python train.py --n_layer=13 --d_model=256 --n_kv_head=4 --d_mlp=512 --activation="swiglu" --qk_norm=false --bias="none" --init_std_up=0.0429 --lr=0.0088 --beta1=0.95 --warmup_steps=200 --decay_fraction=1.0 --decay_shape="linear" --steps=5498 --dataset="wikipedia_en"
Each number is 128 + 32 x the weight over the matrix's rms, rounded and kept within 0 to 255. Layers, rows and columns count from 0. Numbers have three digits each.

# layer 5 MLP up, 512x256, rms 0.0429, rows 506-511, columns 192-255
134119132158133094118162141101143134131132168165128135162119103157150108091103189065123107098121151130164128112115057186145100153135075093124082201145121106109130099094092111094156062099106127
130145085064098124118130178091117103129126089099102139122097134162121144051149101095098129108109145098112128110121115151120159138109190145088143157220136173107158109153105098098157091108152128
152114173143135092132092108078102116104130083136113094191067061103125120084138132088156098188107124108161127143146104154110110123103171107125157163074076130132103183151107104113131141123170108
096108147175142139187089150139173088184162113156142127131174116144145145167124074162093143096152130137121105098106116095139169135095156129147145090099131148146155139155088125128116159158133135
127147132115169112144151087178156152131167124114139124088083158158175110099141189160126116194121090150173136138195117098100133129207138156159162078179139110124207140120105084169052120165113148
152089102195131100128088104110138130130072131137092159146130101138098152137105108134113132164154188123140114114088123111108124144156165117116113133164141104114095118069119140163115133146118133
# layer 5 MLP down (transposed), 512x256, rms 0.043, rows 506-511, columns 192-255
123113128123138146077132112112110095139126110104147138128104064104188105111137133143121180107127083113137104131148109121129136128114149118127148176126118144151165132126121100122137115133162121
104095137042130158170192115102098139107130104142156135129083100105028089113141151110124152117191171137110106144203183115120122115120127198103137170158084125079062134137061118129112109130121181
152075152129158121126184119139160113085156141076085123099144111125143111121155099156138082091152118120150098179215103093119037158126104106055147060152065137149113135145170141131119182136153178
087153160109137106166178165145148086118147088152135155174121109142167085116116129167075189105182169165175114145159133064149139085120144015114119168141103156185094118123135131161115124126159123
102103068075131113137129126148151089196179110066096121147129164099132112145115178166131168163164145136108100117167136142071105140132164149163163121113141119088117074085102156143140140124092146
122147189089159147152166075167134115156130149083155126091118152131151125128114121148137144127105137186144113175118101119153135119176148097141113147139146156149116153167136141116124144122093117
# layer 5 MLP gate, 512x256, rms 0.0429, rows 507-511, columns 192-255
147144194129149179160137106111136122149148132141128102124120102125137137133149119112100168152113112098117087136086130121141150108123097157193110128111122069181116109135141060142129107101127124
056141111154126167151053106149103158178129140136101161132091138122137082162121082136185133115110128086159109120095160148163109092157092136155134120145139149130094072160116161140081166111106112
140199096168138125157088157166137105163097170156110144114123166105110154147103115089097143076090098113168136159118152114134189142142109134151165167121125141103112138134126141069169112153126164
120143140106198174123070114160122124133132155118126088095133115119128081142145132176128157159095114140159086140071107090100156098164098135106129108155156090175162106154164149154141182166107158
132133109068148112159143122154148103146109123152122155067092166156108181101132120161117138106107158107123127185113090131153125163145112159113116159180142104140104144127135163160107145133126135